config.toml
head_dim = 64
vocab_size = 3020
norm = "rmsnorm"
norm_place = "pre"
rope_base = 10000.0
attn_scale = 0.125
bias = "none"
parallel_block = false
beta2 = 0.98
schedule = "cos"
doc_mask = true
Each number is 50 + 10 x the weight over its row's rms, rounded and kept within 0 to 99. Layers, rows and columns count from 0. The size before them is the row's rms in percent of the matrix's.

# v: layer 5 attention value, 256x256, rms 0.115, rows 221-233, columns 0-127
# o: layer 5 attention output (transposed), 256x256, rms 0.109, rows 221-232, columns 0-127
v221 091:62 65 37 47 51 46 45 48 52 48 52 31 40 43 38 43 52 35 54 52 46 45 51 54 51 56 54 42 48 44 46 45 41 64 47 55 51 58 63 47 53 47 63 53 61 55 64 36 51 56 34 48 43 31 47 62 52 54 68 57 46 54 51 34 36 53 57 59 47 35 48 50 66 49 45 52 47 52 47 49 46 33 39 49 61 46 45 39 39 50 49 53 44 25 54 57 50 51 36 39 26 51 50 58 42 42 39 41 41 48 43 39 54 58 43 37 52 54 33 37 59 54 42 57 42 67 51 47
o221 094:45 42 57 69 30 78 33 57 50 38 60 70 52 69 66 59 53 51 50 48 41 46 58 48 36 50 44 48 51 66 33 63 55 46 72 45 54 42 52 49 52 61 57 60 46 44 37 66 46 46 53 49 64 45 53 54 57 52 34 51 50 56 50 49 47 37 66 51 51 46 48 57 62 35 68 47 35 67 38 59 35 52 45 54 46 42 34 43 43 54 54 58 69 43 64 38 59 52 48 38 48 62 32 55 61 46 49 60 44 37 41 47 50 56 50 66 30 40 67 36 45 47 62 60 52 37 44 45
v222 093:48 36 50 26 47 31 56 39 41 54 31 60 38 50 60 63 43 53 49 57 45 38 29 53 50 55 50 46 73 45 43 26 58 43 35 64 60 57 35 46 61 39 39 53 53 55 39 44 48 36 39 47 41 46 41 29 46 31 47 45 42 59 62 43 69 56 69 52 25 43 58 57 53 60 44 40 50 54 44 43 61 64 61 63 49 41 41 45 40 67 63 41 35 35 51 55 54 65 58 52 63 71 49 62 41 76 50 53 45 61 56 65 65 65 33 62 57 60 42 39 47 64 35 37 61 54 47 46
o222 097:52 54 76 49 35 49 48 45 46 54 44 33 54 45 55 36 51 54 85 56 49 65 61 51 37 52 59 56 44 51 61 54 71 48 36 52 54 49 46 42 55 52 48 40 49 42 50 49 58 62 48 36 37 54 52 49 40 64 58 61 42 55 30 55 32 42 43 47 49 52 40 30 37 45 45 49 42 45 50 50 62 58 29 43 51 60 57 40 53 45 56 52 55 74 37 58 44 57 47 72 62 55 47 54 58 53 34 59 45 60 38 42 35 66 63 52 55 33 63 65 61 63 60 58 39 38 47 44
v223 094:48 66 55 60 33 48 56 44 47 64 62 61 63 58 66 56 39 42 67 50 62 41 44 62 71 36 36 59 60 45 39 54 75 27 41 65 48 52 53 39 46 45 44 49 60 46 72 55 42 25 36 56 58 56 59 62 46 68 60 66 45 61 37 45 54 54 66 50 27 51 41 46 45 39 58 50 41 65 31 51 51 50 42 55 39 43 55 26 55 54 52 48 38 41 69 51 39 49 43 49 39 53 34 50 57 45 63 56 51 55 69 49 35 54 58 67 62 51 36 48 55 45 58 55 52 48 70 56
o223 096:61 56 47 53 37 33 61 61 40 60 54 58 65 53 59 53 52 40 59 52 43 33 34 36 53 31 37 54 32 64 51 51 43 63 55 48 57 50 39 69 49 47 59 68 49 64 56 67 56 45 57 32 41 70 61 51 44 56 50 51 46 45 51 57 42 47 62 55 31 51 47 49 56 46 28 49 66 49 30 51 40 57 46 53 51 44 65 51 50 57 43 45 40 59 53 72 79 56 47 70 53 75 66 54 47 62 49 33 46 51 51 37 38 54 50 42 57 58 32 69 50 43 50 53 59 62 56 61
v224 089:68 58 59 50 52 26 45 39 52 46 48 64 48 43 51 47 54 37 35 30 48 49 61 47 39 59 31 64 42 50 56 27 36 47 54 36 50 39 59 54 42 40 74 45 55 34 66 52 42 63 39 53 50 41 62 45 46 48 50 68 61 49 52 48 59 48 39 46 44 60 46 37 43 48 59 62 43 56 48 45 71 48 60 44 46 48 44 48 59 61 39 45 51 43 46 36 41 59 59 45 43 58 54 42 42 33 73 55 63 53 42 60 33 39 32 56 63 61 51 56 53 56 42 59 85 44 37 53
o224 094:51 48 47 57 52 50 50 56 60 51 52 49 41 51 32 56 48 46 56 52 59 55 50 61 73 36 54 48 62 55 48 64 54 33 40 41 43 45 54 63 53 70 47 72 45 51 62 45 44 27 68 40 49 45 41 52 61 16 51 50 45 47 60 51 46 54 62 53 48 62 49 50 50 50 41 44 58 45 40 37 46 30 60 51 64 62 39 59 45 47 45 68 42 38 53 57 59 34 40 66 46 54 44 43 63 62 29 57 49 64 55 53 63 52 61 22 66 65 43 49 50 57 49 62 40 66 52 50
v225 088:42 50 63 59 63 53 36 51 56 53 57 62 38 58 26 54 61 23 50 48 58 47 73 47 45 69 45 40 41 49 49 41 45 52 51 36 42 54 48 51 49 36 34 55 50 45 53 51 50 48 50 34 58 43 45 31 71 44 50 62 32 36 51 57 59 40 49 52 50 55 53 66 52 51 63 45 71 48 42 33 38 49 24 67 58 28 54 63 45 56 44 50 42 43 52 45 55 49 39 64 65 56 48 59 44 55 50 50 71 61 42 74 65 47 67 57 48 39 35 40 49 54 42 58 46 41 52 45
o225 090:39 51 60 40 49 44 42 39 49 27 47 44 52 47 63 50 49 63 59 63 41 51 69 45 40 47 66 51 68 50 52 60 45 52 62 60 33 33 60 45 67 41 55 32 47 50 32 58 42 32 58 36 55 45 39 42 44 33 38 60 64 48 39 49 39 69 54 61 39 44 42 59 40 39 36 52 51 32 60 52 52 58 63 51 51 52 55 47 54 32 48 38 57 41 49 50 49 54 67 54 55 65 34 47 49 37 37 42 44 56 58 34 58 43 49 45 54 45 53 59 61 35 59 53 86 55 55 55
v226 093:53 69 41 44 50 69 50 56 50 42 44 47 52 47 65 54 72 63 31 42 47 40 45 39 73 55 59 52 47 33 52 48 52 29 50 37 56 48 56 42 51 54 43 45 40 48 53 49 46 53 40 28 28 27 51 41 52 57 46 38 49 57 62 59 40 26 59 50 59 52 64 76 46 47 43 46 40 39 62 41 50 44 34 59 56 55 38 41 60 62 51 63 56 46 62 67 59 61 45 57 55 51 47 59 43 48 53 30 54 51 47 57 59 56 56 48 42 40 60 58 68 59 57 42 44 44 50 44
o226 089:49 42 45 39 72 53 40 46 37 69 66 56 53 49 42 36 56 43 53 41 50 50 58 28 61 46 50 63 37 47 46 49 65 59 55 57 46 61 52 40 43 32 46 50 50 58 49 69 37 39 57 52 55 38 46 45 37 26 43 35 47 74 57 42 58 38 42 49 36 55 65 36 18 45 49 49 42 49 43 37 50 60 48 65 42 28 57 35 47 49 44 49 58 59 37 31 38 57 46 48 37 53 40 60 30 40 52 53 42 42 60 34 51 61 56 44 44 38 43 37 47 49 37 64 57 82 48 38
v227 104:76 78 53 48 18 49 58 47 42 62 37 66 48 43 58 37 50 52 42 46 47 47 59 44 32 46 52 58 38 54 39 42 53 57 38 42 63 64 49 40 47 52 36 50 45 49 46 71 43 44 51 52 56 47 44 44 48 59 48 52 37 48 58 47 38 46 54 38 51 49 54 61 31 57 44 47 55 35 50 52 50 59 45 43 49 34 54 65 60 70 52 51 55 59 60 53 56 52 50 38 58 68 55 56 44 43 59 54 58 60 50 41 34 66 40 39 66 56 50 60 53 66 62 50 52 50 56 57
o227 102:60 55 59 43 47 52 63 33 81 52 53 47 33 55 51 49 43 65 58 42 55 30 41 51 52 32 34 61 63 49 50 47 48 58 64 57 46 51 60 39 42 46 49 56 63 37 54 38 43 47 55 62 37 67 73 49 52 45 53 60 49 46 44 42 43 67 46 53 41 54 51 44 48 55 51 54 31 68 46 38 49 44 47 39 50 30 62 41 60 49 49 47 30 72 61 38 51 49 41 66 56 51 62 52 53 38 59 53 57 60 52 50 38 62 50 59 60 47 43 46 45 63 48 40 21 51 35 45
v228 086:54 40 45 46 58 49 64 49 41 50 47 66 58 48 55 42 70 55 57 44 43 40 53 44 53 56 50 43 65 39 44 65 39 45 46 70 30 40 45 52 51 42 44 47 54 48 49 41 39 35 53 61 42 57 55 42 54 50 43 52 52 40 35 58 47 38 43 56 44 68 59 46 45 45 62 37 54 42 49 41 47 66 57 76 44 54 46 63 26 53 61 47 48 51 37 30 73 43 55 42 53 52 32 42 77 58 47 39 53 56 55 49 53 51 64 44 66 42 35 44 43 54 49 45 53 31 37 32
o228 087:61 61 58 59 53 46 20 39 43 49 50 33 47 48 54 46 43 45 44 50 44 58 62 36 65 69 60 55 65 43 52 47 57 60 46 50 61 49 50 58 52 54 63 30 45 62 37 40 42 52 42 37 68 49 51 52 61 37 48 32 49 42 55 39 43 70 57 45 40 64 48 36 47 49 57 44 53 29 52 57 50 46 45 57 60 30 67 53 68 51 64 49 65 34 45 58 62 60 49 45 71 54 58 57 59 55 58 41 39 54 46 51 63 59 37 55 54 60 64 47 48 40 30 57 27 40 55 49
v229 084:48 48 56 46 63 56 46 60 38 70 64 38 56 50 68 54 53 47 37 52 41 52 42 61 45 34 48 67 47 47 34 57 49 44 51 55 39 34 48 45 43 45 44 49 42 65 53 47 51 42 63 45 54 45 33 51 36 50 58 41 51 38 29 54 28 56 42 50 48 64 61 51 72 55 37 64 49 59 46 61 45 61 62 53 37 38 55 39 48 50 52 48 49 43 82 35 39 57 47 51 43 37 36 60 67 42 54 67 17 44 57 53 53 50 63 50 44 71 46 42 48 46 61 43 52 49 70 73
o229 090:46 51 42 50 63 57 57 49 31 61 42 56 48 53 52 40 51 42 51 54 47 55 39 46 66 27 49 41 39 64 59 37 47 55 26 42 57 44 44 53 51 39 59 40 39 56 52 43 47 26 54 65 65 62 47 47 57 28 49 41 53 58 58 55 62 53 44 56 56 53 55 60 51 35 57 28 54 56 57 56 54 54 48 47 47 55 66 31 62 54 63 57 44 38 48 45 64 47 51 53 59 42 61 31 49 63 48 47 50 52 42 60 56 53 64 59 52 46 52 55 42 41 57 52 36 56 58 42
v230 096:57 48 48 44 47 59 66 48 51 44 75 53 46 42 66 51 52 65 61 61 40 36 44 41 62 34 37 57 60 57 38 61 43 61 58 59 42 40 55 33 59 35 54 58 39 48 40 52 56 50 46 49 49 40 64 58 59 38 36 62 61 45 51 51 39 48 62 47 47 74 38 46 56 51 27 73 56 57 44 57 54 36 65 56 54 62 40 57 51 56 55 55 73 50 45 47 30 45 35 49 51 70 60 42 32 44 42 56 41 35 57 39 61 65 49 59 62 61 49 53 38 58 65 61 43 55 38 58
o230 095:41 49 55 59 59 49 55 45 42 63 50 44 74 44 65 51 57 36 60 46 57 39 44 64 59 45 35 55 11 31 47 43 61 38 46 61 28 33 52 51 49 21 34 54 49 50 69 33 62 55 52 54 47 50 40 53 47 47 79 57 48 59 68 50 49 41 63 48 57 45 61 47 37 48 57 48 47 57 59 35 36 34 37 71 53 69 60 50 38 41 60 58 49 55 49 38 61 57 55 55 52 33 59 51 52 54 51 64 46 40 52 45 51 52 66 54 63 57 45 52 61 48 52 29 42 39 56 54
v231 100:48 48 50 33 50 41 46 60 45 60 69 59 48 52 60 46 56 25 49 60 53 48 41 65 39 32 53 32 50 57 58 46 37 45 59 53 65 51 61 20 52 38 41 38 56 53 53 30 46 49 53 49 46 64 48 47 65 50 64 53 39 42 55 35 55 50 54 51 57 23 40 54 42 74 40 32 55 57 44 52 34 47 58 52 27 58 38 56 58 39 53 41 41 54 46 37 54 45 58 70 36 37 68 46 60 60 43 51 56 51 44 45 41 61 61 47 46 50 66 55 47 43 57 49 51 56 51 64
o231 096:55 38 36 58 56 42 53 45 56 42 46 55 37 43 45 44 54 57 68 45 31 60 69 46 33 46 39 41 39 58 27 47 51 59 56 47 45 49 53 39 61 38 66 33 45 42 48 45 54 45 56 65 68 41 75 51 41 63 38 52 49 50 55 65 71 39 59 44 42 62 43 50 36 62 38 55 45 46 48 51 42 36 55 56 59 58 60 49 34 44 37 47 46 55 59 59 39 50 42 45 57 52 42 40 47 51 22 52 42 55 54 55 57 43 37 55 43 43 53 53 49 40 51 54 41 54 76 40
v232 084:42 45 34 37 58 55 38 46 63 51 41 46 47 41 54 48 46 45 47 42 63 45 58 41 60 47 51 46 66 62 55 57 53 48 53 61 65 52 66 48 54 58 37 40 43 56 61 53 43 38 50 66 34 39 41 45 50 33 54 51 63 39 49 54 53 44 41 53 47 43 48 59 60 44 51 38 36 35 60 57 40 52 64 61 57 58 60 41 51 49 69 28 46 54 58 45 46 32 41 39 58 47 41 41 69 43 52 48 43 48 34 76 62 44 54 41 45 39 62 39 38 45 41 62 32 53 27 44
o232 094:51 44 62 21 44 29 47 42 50 48 57 54 51 52 43 44 43 60 58 47 35 63 65 44 45 57 58 43 51 41 67 49 53 59 42 48 24 42 64 40 53 47 59 58 46 45 44 50 46 56 66 60 54 44 37 35 47 66 37 47 46 48 39 51 64 41 49 52 50 57 37 44 41 57 43 64 54 50 49 63 46 39 47 57 44 59 53 66 37 42 43 66 49 52 46 59 43 56 59 55 54 49 50 61 51 71 51 33 50 39 37 46 42 65 55 55 55 51 65 61 63 48 49 43 48 48 61 45
v233 091:49 48 35 40 62 24 54 51 54 49 45 47 35 61 49 57 53 33 39 65 54 51 62 63 38 41 49 31 41 55 26 58 53 45 70 63 45 42 39 42 51 49 56 38 46 31 49 41 55 47 34 29 50 51 49 50 39 61 31 59 39 55 51 44 32 28 48 62 47 46 58 48 68 46 43 28 42 71 40 57 48 46 64 52 65 49 41 56 64 56 40 49 44 25 57 57 47 54 51 43 63 46 47 44 63 40 58 37 62 52 54 43 65 44 49 75 58 45 49 55 64 51 50 47 49 48 67 44